{"n_layer": 9, "head_dim": 32, "d_mlp": 640, "vocab_size": 8192, "norm_eps": 1e-06, "rope_base": 7070.0, "attn_scale": 0.177, "tie_embeddings": false, "init_std_up": 0.0725, "grad_clip": 1.0, "decay_fraction": 1.0, "seq_len": 256}
Each number is 128 + 24 x the weight over its row's rms, rounded and kept within 0 to 255. Layers, rows and columns count from 0. Numbers have three digits each. The size before them is the row's rms in percent of the matrix's.

# layer 5 MLP up, 640x160, rms 0.0723, rows 393-479, columns 0-79
078:159163124084147122113138136148113137104065123128139110148121109099133081119115175155145109139145159208087138132142133093106104149153121122123143143138104101174111122105132108098148106157144160110131099157156127143086145133125145175161160155
094:112137131117104112159131153110085168133107163106128122143101144110125109139155123095125077118154086113146127152117140153154138133126150109115120079100112143089107134161169086126139120107149097120152109126102146125140123133132100173179132093
094:106156134144116144158149109098128145067118120101135109124119124171146137141149119121100124095118108164118144156131146171100132138155127083158118118139170144080107169116108113084133192098162104135106146162129124165133140109164108126103163139
081:169144145192080125084145115143125126140081117159159118140118156110141121089119146108169071118146124093163168130098127144143131141137112125111084145121160120088129130117129124149128139154110113114145138093125132137119120181139131134128098145
096:125156142105127140103155117108133142129128120136170098151112137088182091155130123137120127133145116146104097151110122142140103163141115104114127124083146054146119133119145136103078141085160192168124074157152153097109133124158134171135125136
098:112104162132123102127129118131134109159180110134132088139111151128134133150106172183160100122099122165134088176071115137137126119153160104139156161133105142090114131153126128125122121145173129131137096171144124135092167120144168150119137151
094:094088131160102118097128158154104174137165165159149139109061132168160105138116171123116156192100155121098133125118109118119114122091120155153121162125130107175108142127147142114142116127122119111133091136120130145145159112130193101158118161
100:114172092160111164152113139087141129115134095126148059150125138102144092120112100140147132122110164146121144138142116158118126085091137104129131115161123139143121130140168110121173120176146062110162105101117095146115168144102148145114168131
105:157122152113141115116058109124154109123073104127134117079141124139134123162129110165081127119132153136123103127169118144105131138095106112143117201122174120159148140171151114154150158145128154121112139165096147136091124132153178151128129109
098:116126143142132134103181130139137141102107156090126144164072125122157135130103162143144144133122130136107087107152108138114130162100126146153142117144123100163116146127110138160124101073139108126139124150112111134151130090133142124148117158
094:164140136135155114115128146200129135118140115139142096166090130140118117101107128155106108134148107095110160128132105144113138123120097188143134123113099140097149134124089115093117164150122100110132114142158142121110120108137104124127116143
095:144122131148122147117158106120083122129104108111114107125114116154153110136129162144102148128088162137146133125153102151131104108131093126125090143116148127141093150160097101121108152170140147162130120143162127147078202139172132057151108109
110:087146159133161158163082163119141138174119106115104154132094137092161079188089161147086143132087095132114117102111121138110110105125096152143141145130114107148127124117103125114138143083159110116115120148177117161104118119126153100097155145
096:127142146136140168149132128093109104131113111154118130100117180092103130096136132129136128099083134170109141123123128121073136117119125101154123107115145160088104073100100083073138111146131085099127146084118092158081158118101142077106099127
097:133128120157078120146145130153140131153170101137132116122108129129109168143110137129101118062120152123105141106102113136120103137123111126196137135108194110142121150126128110152133163132119137130151103124138095157113133103107121080102148119
110:130136141093147104158143099143173115126116133143132098135126167130142112134120162116116166167112094153114111109165092122132131136096144165138113145109126115114142168123125157138148118093118138159184078120103109140135117134144128125143117126
101:122132109165113130114132134118092154156126109133228121148093104144163127084120152138132098148150118116105162120128123130133153124121115116184063134125162160143095111125141124149144136133107108094139134083163134156128117101131138116096100124
102:152139127139131151102119135110144169157198091123105098097132120124132134116114098120139121139142093140115147110162173106105096085119172150122142115101107128115127147162116115157127118088168143086102127101146138132119126099115098118110116090
095:130156153120142133096125193087130128132097126111144110115125098144177150138124127171158099110119104097109128153163123141139096159096125189142138163124123134149134156117119087083139106150143133174122118137127136121139127138143151170140131135
086:147122115157123138144129129146123115144079129125131100108113128141137123101115164153117135121132118142097095110147133166119154160134124072140166138110099116136077136132143147122111104120132121144116113145117131106142087098112111108067121130
100:138152164174099136107103127120113183139134145104177112129090092145151115131088132146131111153139169145088132139081120094119105130109120115115152129147106156151117131133082140107181125161173133155120151113111079142126144173116169104103139133
097:168116113144136107122113161123153125128119118149111104130167073099170088106140140120133159146130159109124138127142145123066124124080170148126139161128081105137130083132151112138162142133128144126110138129131145112137183087113156131159142174
099:123134158120134117125167132089146116126165092121134083138113138148095090141183142125139181155128131075126145138149136128103142110119136106137094132120149134120131117053131122092136116184165103110116110127109142162149123141103121108119077133
109:133107141120123072162100174112180086154103114109139140172145137114152095078154121129084132105128141146084174090094130093118117128123142113115152137112119112156140171134096152112140133108156136122125135088157149124117145128094128093142141109
096:092103110186077125161145095076123119152129166120123121117099136155131154167115141129122157113109128122152142182110115101148091134100130099121078133131131161144088111144126110110124151114095118101090130102132106116136160096125090090119188106
097:127133062145090162132131161145116078124124108109150144135142171118159129093100128132146115099069124146127125111135152152123132149131131170116113138127128150128112116152147105113153117105130139138127131103131158166103120136089145119103105149
098:126123160112143169106097154106156150140125111104130113077141129136112130103142142082111204130107133119111131112164131135130094100109136156159092136115142181131126085131129111162148142136106122096097147132117142107118161134101140132142082180
092:140108114097093119149145150118121119129152121144098103115116108135087117110150150125122104111113165106118136072127148112150167115126099121137110159081130136129091148147138112119080137119148156135136127123161107137112124129119102102144108128
087:167126140161149116087108093113109116124148115124178107121098089150118127090083109171136125125117178122168113158168161108164108134147129125137119156139168109162146150133092115124150126137135142147135123130150139140104129109116118093103108115
104:090121141132120149124102135145153130165114121156093110148089128119143133159141113119132135148091115129106134131079135121122146151136112146139163171154133093116071091141099128128124131154134146140140116137140150131132168118094147127068086112
096:120139119145142100135147119146088132126105132085120105126115112135107144129128126103177104111104137121113117123127124078131111088084089129154071180100105144133093129122136065117126083135108100098124121118140139115123117104146145172137179152
113:128138109108134102113126137180137137092145172177113127126166127116120095127127142122073135166139115115097110144104112116115155166136115134091197115114126125139135135162105143143126145121111113121143132112109094127112117104135122121164092123
104:161173125126100108147110142138163122093155120138144119143113115129125136110076094145123106134130119111080125180200144142149157122105074092129125145093089110174115144140108091093149145132107126131119143097141139111066153114139157099130119139
086:134141113129107150173156092119122139150141176141092134120118139167120121147137123119135143144074115074136135104082097130159118164117147092103122146130119085072140164128131139126156175129131136105099140145107117157094125129139143102134106086
097:139159134097139098106067119130119123067162152099132138167138151133138126153083139081129085119146148122077137122108136132150083132127118116148129109138122107146142114075132105106130143154144101143105096157087104151063129121160147122147125118
087:156124129151119141123079138138119162152135138116122140117107129148116135142122101104133111146170117096116141117143149158098084161114103125136150137155066118169143079161090125161142120096121156129134148107092143167145155141143107130151113131
102:129136125088082104119121168155125154124172175142108110111145161087140138157144136107110139127137125136109113120126146194084151080121106128101145130128139136106159095153137119104138113125101144113094125123099182080127099124134055179144135137
097:131127117117113099110108125187153109180159118108115153140112165170121117093140109137109117155099154152151115174123123108162179129104087108119111162137137163101119135121130146109111136107125136112110123142118166068134111151121092171096076130
089:132168137100078157129175084096185092125152133123135112102079133138101139087124148154131128179132122114128107123179134161149121111158136120154099153123160118142130114122156145140138142122119124117119106129108108120125118140128126162073183158
102:123130132142138143152122136145127117138100092102100137151133118130131091128157131110125123102113139144130126111158125129100112086159078147143128099105142121146090116099148115137139151115136097098117111130132121141143157120138089159144084128
085:121124115135138128122135151114155146155137113101149120118159141128168143099111136119134138148112155116105090124162116144143144125149114145156122100107152158132133104144143106098146102111134099086182094129101116158128134136136110143111165164
104:137106156130114185137140087109160117111138106136117124122129128162121082128128122110163167131138142155077167151123145134110107093128127134157104173141104105135149120120108146185139098151116108103130124130108129125142198123139097141116135152
095:109112120153139158109133190142126160187110104119118115133120112117166110160094090138098148112144097171103111136118163109135101116116086123136175118121142097119096149127122175158161121110108123135160111163143174140139116099135110164131095098
103:082173128128124076126137144111154124100137113089109152133093135152154140091091118155169098105119145129138100107122162164098149154111091147132100113166139137095163120113148149145153120137119153115167080136118132158154131108126147120121112132
085:153116103166127152143134145097110174122128145161130132142161165110098145121147104077110079113148138145139118113125159133120115128119141118147160138157112089126135126103111078177136142133115129115130150097141128145088094141181100147176113151
095:109112099167139131103161141128130174091117111093089097146124098099144112146069111073142126134122091139093125150149087097130113120136161110110151169138111134179130126110130114122130140089096161128178116106170167157100114149149134106079131069
102:128119108124082119142102076159137139143164128080091150128133160139105103157126116124118138100171145097094143146090148206129127131123093133112169128143156138146130122162104139117117139161146114098091145121109128138135105103127171128116137115
112:090112096142079111145135145138134101157154171152120123138084149139136117144140119126119124130091148082151140100125129131103135123087121161139135128153126113136121144106181135117124146135157063085111108098126140132078106148115141130099078191
101:158144162145173160128118134142133113132118121163161117137108114103135121127147165148113073126130122143077126121101140134136101132119138107114151129144169143140097096141124123130135087135135152131112124161119150124142159150188118107105118078
096:051153145177110088123161094120130128119102125163109154120134150126159092128115131127125151104140114130097149140141076077173081128103106131159160149112121112123091128151137101139157125131141138124157073148162145155110167115125133111138113142
096:167129115089141131118164122124147127109159128125097139151117139109164131093132120168107121143163120102136094136111118130125137164098116168136141116122141112121132176099120143150133073161139118080135133095135166119092162133176120047125128130
086:117120141157155115120139076174139154132173105132146105125111142146131098151081185117146168110103125111109168116136148151116164109142147109146129136133122103142153132126148090180136134115119140125136095129199149118100102148138086139100175146
102:158153136163119118125168142158095132143149120094150077129165150124120136112128137162101110077159117120119108128148103163106102122141107132152190169108108118119112160146128157135132164148114143097094159124113154120121112143106144136146113113
086:090099114115125159105106109134118158165125112131155107151147141146134087121145133155086126126093123152148133127123120175149173147109160124121101139133105139105157131124153129164116152085136109113137110159129135137124108131157092157083106167
102:140108142105116150162115133158150121140155124150153133107112123097113123113110080157124136170089135131147103148132146130109170120120075134092128106143162139135111120132181155152131088148137119116114097145096165145092131152121055103129164106
114:120123135152121156113130137119138101111107097141132132128146118079117108167105167140098129124117159133168164146155125113104154124120137151137124154125170146139082124093095120131142145141158136105139118125109121166138146183078093167139097151
094:148156175146132130151104127138143143151135109130105142099105123154143137111106145136098142131141116099146158080161179158142121158140169137178138192129161094136140106082086132123149129173109125094100116099146123125126109071096147148108078146
100:161125118128143148093131092110124061112121131144131130156145154131135133134095118121075103130120122117093074161087102155151127138118141128146157159123179147164108131113134125106146097095096152096171113166115149124152132135149092112096104134
099:140145121086156119120125137137145135122127154099150104119098113172100126153146157113168116083124132156147101126097139166137130123151136096097149116149137115143064120137117106130120145111120114151148117106143115122147085103167148100129140135
098:120134096140147157137115092109112141128128109114112143154148180072135117123150145106088051112125118067110123097130109124133128110102169147143134160118114105100135098182094122145093099181101090111118111106125146126109106095112100139134124142
092:117112106110116137116127116113147131133099139116162151100122135136104118118136095121114111111130147110120079153118154145188129145171131115146123127096123140136136167121115140144134091143116116105119098138142097160095117144158122139102180122
098:115107121136107110168108148193141118146126150109116169121119131159115110143115117151099093111104139166138129110105147129141135116078134116133192121132163157132179134126141140161117138127084150139131153129075089143100154092093113149123110121
089:137131120131142162143101101175112130139182112095108124164073136133114129149155146134128122140139092170115136139157137112152094119104122113061179132143136134141130108138142094093123102149176127157136129107120143165133131126128075116135138156
099:105144119160096171138129160132148123140137120104151109176129136127127121141144111155152105109104085047140127139173132119128120131135146151130087146093132138113146129097094114115161090156106137130127115166122160157117178091095107079132141150
090:170128132136134125168141080139151142134135175082114113135105133130137150132143101130182155132108140107094117121152082155144129128151109119122138088132129118153129140149130120152143146123083119119118106126162080147126111165147098075139165112
097:105091101126134124182130119141156074121114139069115143173083107117149149124114095126125113110144171132129188149174146167131157110118109153156134151123151147101127132137154118091132089088140105127123143122129156138114164128131121142140113149
113:096148115115173130147116119171104119094115118155143068099159133158115137123099152079103117122098165102131108080134135130133151115143097139145109172119161116137126146092093128129123114165114146122095070165141143093148096125117085152146123138
091:163127117121142143116137122136185105159151134133166135111170125109185144094120114125144129138117090125134142086106118188183107103149124162140164117123157102080129160088144082145164077096096120101112133124149172111124097083120155132144120122
098:162141162134116098130127074157146090094189113136119140138099127177115151129127162114160143086113111169081109133145090135129117118102159099115157108128137115164156132115108076150147136098110113133135131122125137192137127130087131099092122175
096:127133065112105128120141104130122109176156093055119136138120156118136108154147137149140105098121113067143146105162117178165102125131117095120116171118152150135135152106122120132137130166089105102080100106135124118155183096123115136150125117
102:136140147118140153122129147147126131134169115095079072126108156139137137094144130066103135128126150094130111161160105145129141094173137105147158138143114089111112155117159096184119141117092126153123143111121135156063135102116099165116171155
096:168132142132087117168173136127126113157123125171134103162129148095127112112126134127153087106131151133117104122136102158113125151125119112069113157157137125153085124107115102161129148055122093156114151106173180138087155101123085126120135147
112:163103105116071153103164160165133106162138150162145120136140120120133065111132143153123137125078115122137121100138121129124115123129098143148115092120138128122101131112093104121132133156125130089095135125115156142134159093057099174146095117
090:124093127117134117109166115126123139114104157127102139125120138151124147180144145148120104121173152181110154102093145132094169140140126135150106153111095102136092153116121101114147115150116111153126121112139142132110191127100091141129117097
091:115159059118126131149136159077122120117128150152112128064144132147124125135156177099137082119094119142155115132124123092115164136145114109131136106122122130149131145137125108085158156137155108102119133148175117184110093143156111155147158126
116:113153117109121103153131120151113132149107132106152075167100095135098093118147092108109144186131088130124185146162158136114121152132150148184131113115131154102098089093115148100102119151171102142127165146103155098124170094137092113124080155
097:120148130159070099109151114141127141097139126117142146133137123140197150115135091102095136125107103153138163135175135122116114130123122130134150118147159138158135159106123126144105131145147149175090137107110102095100110138123140162132085151
101:138151118086158084113108103146128128102085148161141146135131108156121087188123136117148110101149145113122123085169115122095167130118118103161162130118135149134129106163135112122135116122082155120090093085132174119144130131117133137124147093
097:130139129107173078135114090117155057102096130128129099138090123155141095110092139113142161136118151117072129133130074123127127111129126111151163186176129152120158137106147131096120087105141143125136127081111128153120128137108093156112099142
094:110109120110164138169129096084119144110115111133126149095120092138145130106106136149111127121109091152169146145133144093136129154189118181152120161097111153153123168152102110153140075127112115108111141119129177119168164122122091144132131112
087:113125119091109153104122139097128137132109126103177103153125084116120091109131100186156150130143162133169140133186111144120082096082115127146124117137125134109138141087095138138129099170082176109141089116081123175113088119118143109114166141
098:095115135116124109139193113069104171134113141114126113125132137124113124105137099087167131143115117097133143144053127128122130143122137127115126130099106131123129155128087082164156097164114116141087143099104113175129143124141141133119115138
106:085150143128133175123105132176145115126108091163113100085141132116126108108136140110100123122126167123077140113145174138134097154142131075129109137124177134169146106172162122107126152148100132125134133108103110134080147171091104122142173131
111:109088119111079100125115120136132122124162163127093096115105119177125147143126145121135093133131131130138135152111060139154108155113107182139135155104093152152150081111123152178132141137153150119126135115114172124142155107136135145174122135
115:109155096112130118101147108095140140111139167104101149121141179132140123118116109104127140134113074119140153119155170133129160154151091123089161095102089149122122115168120117129118117119088153111121117142110062124124149109098112153131096191
090:110109146161112148120150109089100109104127123105163172093109142149143113134187179111138120100109136179132110109119102116177106131111105099137143163141146122141104109179162104172140139123146136138071103121090123106152179123123090165165081136
093:139151128136158062175134096106148133142169146100140120084135172155138132088119111105155141153128127120086120130115112157106104144103110113141188107100148129115095124114143129146134202094146122094125124147142097101086108145124126116095096107
# layer 5 MLP down (transposed), 640x160, rms 0.0722, rows 393-478, columns 0-79
082:175154093112134137136131096136144121123147148112146127152131140168110142152150139108107118087089111118174121160097105129181181158143137142131119160107143102119151125148137129178092132134131118158136188119144084122146187147126149142127124114
103:140119141103114141129135170116144095170164190117149131172112111123121098146128121161112170139152132134152147128136108154124147137135148130125132110162109155182091148156149128145173162134132109169119133106081107088135113095094138130149165153
093:146132143136155143110090153151133136144129113142092176125166168176137132159123170149131132102099139120105101148152115148115177097114144146161139151104107083126138106137136116111128156167119103152117102135124104167127141109135117184146122133
088:086141114111149128180107150123127086114168131103139127162102109140155126167127132151090139094110130138128045151125112124095140134129202117146155150108139144129115116135081131111192102142100096131134136153124104131140122106112135158123107101
095:130120164098091124139068159115110136142109177147117092144108148125105125078112145131131159147129179133144113139163151153122132112114105116147128141151124154151105107107131119175111126152154118130117144132167164147126151181149117142114101140
094:121145139140105127110135147103136103115098143113138170117106144113127121184111123140143108158154155085168137168125142129102171134131154138149143111134157142126155070124135120125146092168144102097117146115145131107161086088127145095133125135
090:111120172107152147112113119107151066073102130119135108114143103115145124147140097137138072095121109137116146100127135121145098134112118108126089125115102103125116084095129137107113119088124133160151137113120148189131171156078107144124153102
101:082136083118092169085110082094101146137144089134126133140131121144102121107138099103156137158127162145142164157108131151114127137118128137132138091151116158144106108153116173147157141124095135137084109133138085182163143202114111168117131113
112:134076135112145137156133062152135141131116089116122068176125182137138168134125136137088083100118113102108122112122142092183126085117158131107138143142092138141130142129185106148090110134139154125162138133114160140129175123128133142156112145
097:153164134106098184128105182146120107158136153095116136104172108144121100156136125076111162095111157146158145129126133140076055097143119153113108176149175052104103127137147114120136081157113153125135121133114132149132143146120119122097131149
091:119100119137127162135097097115108134141146096099101140136154149092123146161156118116142105124130099113136123141116094094160129158137161119110101087053143125125172115146109148105101154147161091092144176091158153112120112094135148115165156119
090:138114087135124105103109175122138109093090110126151161142125149123134100085108125127152111152165109120083129124103176127108126120101106148112131165132155137102164130110144135151137107118125122120153097157165086130183094086118155138122080091
106:145121118126137152081156074130179106142093174157158128111136158136140109089117095100125167138144118121101144089138193103119137170139099156184094157099134118106129139134143125135122134158152152164132147119106130144132112086096136158146120122
077:158136100133102124121132131142128131163119141141154124124122122118144116102132124124153139111159147114155114123114097143162074170124162123082146198159117145133134123140128175158159132106118153191135134139096157147132130116148073143141194145
107:123126131100139123121155131139131134138165100108106107118182158151105175138166109110171147144144086124147108192158128133079114138161118126127118123132081099173102175127105107155142145114146104123133108073139118110132150135172146107111143159
104:100146184156130143163134115113128113144133165150121111119102129131141165102145124207095109150139149147123092168126148169122146171129143111092141134110156125166094115116141109137144128188172133159090135072124176120117114166129146130153091109
102:149135147123105134109094098114097116080091101129160109123153108113160099148112158110130107119149085088092163152124101120135163120120127112158073121114173115119108132143141149116139135153118135119138076175150101168143086138148101101124146095
100:140135145170108121114150138155108139148061105074173163135151094122151134184113141129155128091105129163127125166112130114128135145165114135150100125129129109139181111130128144126099177131134130131128161153163141125144091156129124148164127133
095:121173114132135164095124152197200148085097121092152154135128128094124133136119151104139152134091114122097116105167097127133138077143127126083112136124138129098139128126117112139137122146114107165088147131097173162143131156166158137137145097
080:137143145139148099155093122131138151123120116123141163110086143156103160125123131044137137143124161135131106168111124140094103140125172145127104183106162140135149137093105113152122125146111103130109126100102130124124143142147165139118125151
100:134122186097100085134113134139147133117138164135123127149120098109067111110085110149114123150123115152107113156158168162114142117130129112133116121131195164141111138151136161117122140136125112143086140115133144168143092136125136116128095148
100:112079151156117115127109101148165101135110104129134165102122187130112133127114130129140153122116134086136141134090125117163143136154132138148129139099165142101098148185145150107134144112102118126164147113143142146143086143143123117096132175
096:102117118160103153099113121154143129145105165131126161100127119115152139119136147130167169142128152138139116070128137129117113140187087136145156119150106127127127147183197105116082171081141133137124130134116119108144119128150114085129174129
112:136121131130100169112139115100082187119086121151064132149129089151071133135084129142133119135130124139143130169108135128132134062097117095108123125131125146124096121100126149129099124111135081162107128136163128162173187129137059121132121106
095:138146144115110148116084139166098124101157115152172104160139154175136105131171113124137101130158137148184114161160092147119156148137128145140141106113153088161104112130130148128151127164162144146136089101145096126127109114108121103124122139
092:099091165145113130094115103151150137077154072107157138095114113140129140117083184154152128161140112098139153118132133112133134147134112103147184124137094144097143122115158120116152099083105158093124127105147092117095135142132108124075092139
100:118141126157118084117136153082171098107150159150125152131122101172111112100149142191139125155103177106143100119121114162128158153117146138135112117125163157148123138150161151138118097125118120135094151108066150098107156122097142139104124114
095:157103151137125128148130133138143143172124152096158114143114171129121152123118131144145144152167123123152155110195125135128127125148133147129133117109097140132178159079108109151145168103170096114129109145137142105137124139120106113115164117
089:097085172130144140125111121127107127099155147139117125142117083135157099124164112074161126151159147139160134138116123124126146077126120104196102119176088121081136102080134140072140116143147127117135154133112148128136092189130110141133153150
096:143118079136125136072100142148125097149113129121122137057140105121088104148108117117096167149139094184108101121083087130117134131126166134115136127126138114091149129110167120138108157144083153144151116145157089115131122155100135138118123123
095:137152134133089148108143153102169109153119116126113119075157131126122089095115139118170133146153144150107123099123117130158130160105114108115112117103117147103140170157108136124129158089108140176149117107182117111149158134109141128122109134
120:165133143104110170127113135099116127127123127107132138171138111136138103113089113110106144166073108130113051123115115129139097139143097098153175112130126142127126117192115124117100126141107119102145103135187135204101133121115121124114139145
120:138074149138128140141145116115113110154154145143097143132140138126119124103181106116161133152170108109140114126085136116126137155104169155138138107131117105108099135135118133124132130148146101168154166125151137121184133132152104122097158153
082:137113144136169124084091148136126110063104120107171158142130146137158137128073138115114096113139099133085122131138214127155141080090088134148095123100136145142096129123146136099118122133121111140151157062141120120158145108130160130145108118
095:142126144112122081129137152122077127146125153122108116103147128112100117124135128144112148095158133099060127164097133118077091159125097131126097149116125156148127155120111109127100127123122090124149143131125099164132100148139158131141118103
092:126188143112099088110182122128119139115135134147098154164097143160102162118153124134116141081137147128151076143121114115124174088134118142119118154123149113102111140112115111154060146157080097106128169144166127110129107133141135150104074129
103:121141112110086151111176107121133112121133119110175141177145129128168106165105135095145108114110135150185122105142171147134145170158117102109109135128184169155146124090135100136122140079133139131117097132139117145105162162180162093122141127
096:149167120143153141128180136142128099133145095162134124113120134124115157096133092139143142136073143138117127106169119141155130149073129124143123145143131155099130147129128179150124096127101129103121138118116120106117152109178136167100160102
087:125119119127133136140115138123117128124134121138122128099140110144082121119094076074120167083144149120116135136082121124155154133114105117093122136120096135120139143140110127135122158117153104136114150129159136105127171064083138076135120112
106:135119130096104095110088138115107115138115131141159152096143123099148135084140133154146125103161132111109128081138096144069088137066141136151119127146148130108129100152104115123150114085117115141126115117139101060150088159130151123099164146
092:139121117166116103112129105113073092164135141117138167082145093148131132174113117130113126131149127174115107120110125134109131120101140138140102093141123125135136133147120144132167142091124112151141152111123147181106127155148104167164134125
098:122110124150151094098112129127152109125138152111110120148118106132133093082171115148117063120136133111153130125127140081110125117118068136114108099127112149081162165167141119113176138083135178142150106115100100140122121150105148072123116135
093:116144141102110140145143099113118121113114131124144154124166123168098113109135143139120168122091173135132125095149155112111188125117122127141119126124125116117118102123110119096128164156086135132120115115147112175085133134088131136115104129
107:142081164126108146100110081125109125071149118193126137141111151135108120131141135178125125123122147136123069156108122171154133072102136122124127110101162145199111092098114124153149147126136104103140148113098157123108138124132138127070107136
085:123194140131118112118110149103158125118100149105166141134130101096089141139095147111118156118113105136136114097139110123137163119183082131113106122052097141145154131160133147122122111160135077127113149106119134139151146112150116103134138129
095:153118146101108126134140110116130088158154176120148172118155108121153160132181165219157147144127125087116146113093131093088146092144109143146117085100117133120139174085136168133143131128107087142115122141089141120140134114138104140158124137
111:135135104158119134120108162126112152122157115140144134107101117163188086181158117090082131125122189113130153171141152132137137150109108095170154151147096133119144078122114108136136098149142109105126109108143097078116157141136154114125148122
105:131133077138135155127126114116159122123152103180106136092129087068155129148085092142139099104120181128173122134145147113180074098177122102146122132134140152125146155124133116116134101150116160142127115149092127149123104123087155091183163146
111:097070083126130100131108100127139077150086139164101100124113137151165132120104093127110141123130144091137129108098127119141118165147115105158136088115132119128142155118178147152148177098154070179134117143105112112127192113123100127142117166
093:149105090158140195138153149122171126143137084120155130165114124100136139133100135120104135108103108135080111105155109143124122114155083094113126128122123140134117090088109148128091132124113135137199139091137141130162094093125156149111126104
088:098147135153154133168116124133090103112103181149142143121177145104078115137144157132110123116119112124117167143141167060079114111130090093085147135125129142126147152145088117098135117109136103154126088162137112105176066115136098125105154155
085:112121142088150125107116188124141132099113102094142140146116121127115137125168146131139117129110131153129109177143101099121143126069146141124126127140112152109133148095096082123152079183137131131127133096080087145191135093094119099148083142
101:158182120159132154124111161123116121118114115137134127137072132107126113118107135141134113172138097093106101066142071123105116148099152136164156169103119111136141107148166075155145141132129150109131166074127102129090145143083127114134106096
085:145128103117146158149109124097111083131136140099119130146130124140143144140094130108140112134148114132123118147124129107128104127125157184159162139140153145137125123144101115105126143171124144100138183087124115111147144094113128155122111122
105:125138099166156158136105154153138112150120104064128133096119130123125100127137118096127138145112096192081146147110108142147109071126128103131168157128086189131124112123132122125113104088145140122105148085133137126148114156149107145107099158
114:086115120152117134150129129153099122092125166149099114094162145127097140097138135116085137140160162097136155156120134155137117167135119138157135129161140118185123098121123149124169141119156125122090129107111133135128112182095118162131107137
095:129138120141125122092133114158127156090145109099090121082138117121101120106152100088141108090089137149063148109128120117098103154109159129084143107181121108134146157148129156086115106164147094136180137138137086126149137153111158103134156135
107:126114121123156114126122116082112128132119120157147131086098155157117102110129098165169104138151105143139123137112150152139147132162143128104090188132123129145144129090122141131126135152132124140143137117111111174143111139127060132194127173
086:125139126131110155122098107135133110155145109114122143097146158071136110107093082109124140170141160102128181132129144116153102146099086154164091111138162109162139142130126150137190121100131127114097100161084129098120153134097094121133115078
102:143128126158169126135172120189115124134090153096116150142097142128115170122117112156107155124166124120070126105131157173152134111151111092148127154098097129127155146098136137123139169145108159133108140154115144135165154114104177100132147145
092:161131077133115100099150145127084124104123154118131175111137062134103128144149126107122130113146124111125120115176118152122117106115141155097156140163113130104100095088101127132121077093132146137114178135120128126158101153155085139155133090
097:143115128154110094149105120060097120135146144121144089109150145104160122130120177142143138104113139166108112147139124146097138098077119098109124156113101137114101156133137141119123117118148146116083159109169139110149066175136146139113130111
083:136145140147146125111152110083103108083060146086139162136156109165127132113095150120140162149145111124138122111162119107142130123139157123128093108087133139104145139121079065117104128116087080138178129139130114150090122140084117118121154101
097:151101138107168126109130138135093142166127106122164115183167119121148129160128130123133165149122119184120123124144127145106140107148136129127105114158140165097114119125140146138118081125121108155118167092137147124181176165131102170153162105
079:122164113120143142077089137127092135136093102125119148126117122107117118144136136116118140140093137159136102110110099097174127130134143139128114125100170140128150128130126113108134125151115119124109196136126139126118153107101186137146099102
099:140124171106158134155126096132101141113136105140138091110114150091130163125169123103141120141161152125144153131184105137182137098144164140143097092142106103151151115148116133099154138131120139116155101143125127149105073169128112149154108147
094:175125108115105161125125152153127145127133106101141140145102117136132128190119130124121131138184105167139131196146122135174152125125143094093120124121124076093155105118167102138091177124137132148159125152144111110138180138126119123118126164
083:110099106155114114104107111103182093113151142123149121129159093111123115078107099117132097096196105091105147091160155122122111104127094161114129140135144104136160120147099152098086172130141130118105117124149073112153106153141131125117123127
096:125100110136135108140159136161145106176111136099097173134174091074131156075147127126127163122094149122123175174110162089161130131111119130130163126129152116108128141123127101134147165124185154100143116115114138070120124122094113102157109143
101:114132105120162133130125124114100074107101132146154086099116144140117106132102120124123116155106096119085105160117140112091123126141088087186159113130134152103160091134173172113128115097139129119135112082120120162130098109113176161103118145
107:142167110130111157127145125153128140166120118144105107170118097161079082158147143119122157086106107135142129125091122111130130123109119158102140138119107097133124118105113145117129144091141105118126117139104125147123124148146156157146128145
104:125103139129127115127201122093086092124161138152147116126158137096153098146166104149101108146152132163158137133155114125113165141118079121168106064114119137107089134121156150124138175158145149129106119081089085132075145103159124142095136150
103:096152201153109132144154166127159088082148128104110139164129120134088129120174113129085155142100086101099127144163110146144126113125136125158120131110098144114153122123103101151153104142107124132105135121154130148149118108123158161132095104
102:108133106118137116120121113104143132183135138125152164161140164118142131121118116130120102122130139169142103119151151117108080154122133106112174122125154135115148138164143058108133171088139127118131153086151135135138125131094131166134143076
082:137093117126122142109119139141145116157140124121124166124157108101140155127120156122129093187106184173119149085142137156138132137158128162122145151131151086143121122137105121153106174113137140118082122142078139089169141104130153109106160123
122:135117106171123094145131104110140119117116101129132094180077149115107137155133118120139137115155129162155203121098180111161139110109137106099168142140119127123112086117110142153149157087147137159120132139113127178142153110088144114168156101
094:141103120124154127165120104146163083144152140114143151115129120117155092132102096123165148122131114159135123130137147109113099077109105148148156112143132117110123156113141137109112126161121130159081124121124103122111098154122091128148159152
106:146164152048149108118135130121094161142096128131138121124129106128116160115113158099137148158143158137095169107094109171147123167095111122124160130134118125162182106136100117138091136148118101133113107154110156126134101118164125088133121102
098:118073168126113091122131117143143111107160144112119134121192147109124136104136159155158065131136146105157128145134160107117148149131159167111077150127165149089104101158110133105137121141129156129139140125160112132139098128147120149137107119
100:139125130134155115133139103144134064107139129119100132139111127081160126119147124164121106126129075154152102113139114097133109152139095124106133140125124151105152082124159078134149132141145153119072127169120119155132168123137153134105141152
084:121120129088129172115125135126173091150092146115128104130129124122161130090114141106095087145054145149139131120170151108135142124144123108139142131115137085116069117145145119110155183177149107105127163101148096097144151164117127091098126142
090:169151111112119120138114110169125124141151141114104149150136163094147144137120142092071098104119130121150096102152135093148110134131146101134162092107143119087079102142146132133078167121120125137161153135135102110120139128110122089141157167
108:141110106156097129115112152130121114118133135113137103107090078127120129109163140119160115119142151062139133140152135145115123136132091160088110120125150138202128107175123149123129118104143156137167164118114132102107138161085148131131156123
116:121194144122119126148134122142132149083124093124150128120127124062132170154138111158110093168119159155135130113168150135125138104121106121103153155106162125154117129113137165107152143178119120132115122099117168159120115097132171130149078089
107:103095155135153107136155109104120143121111116142132143173085148140141109129139146129141109132150123154105125113102104091142165100127105123148138112136099126121109159148122126137110131159162156123095090128155185124129162126112112135137133142
095:113148121088125177138091148129109096145104116102111181139153151087098157112105115166127126121130131097174101113099103135123116127129162115143158118110102125124138133117150081112130110159129161167118156135113150088128139100120114100151156150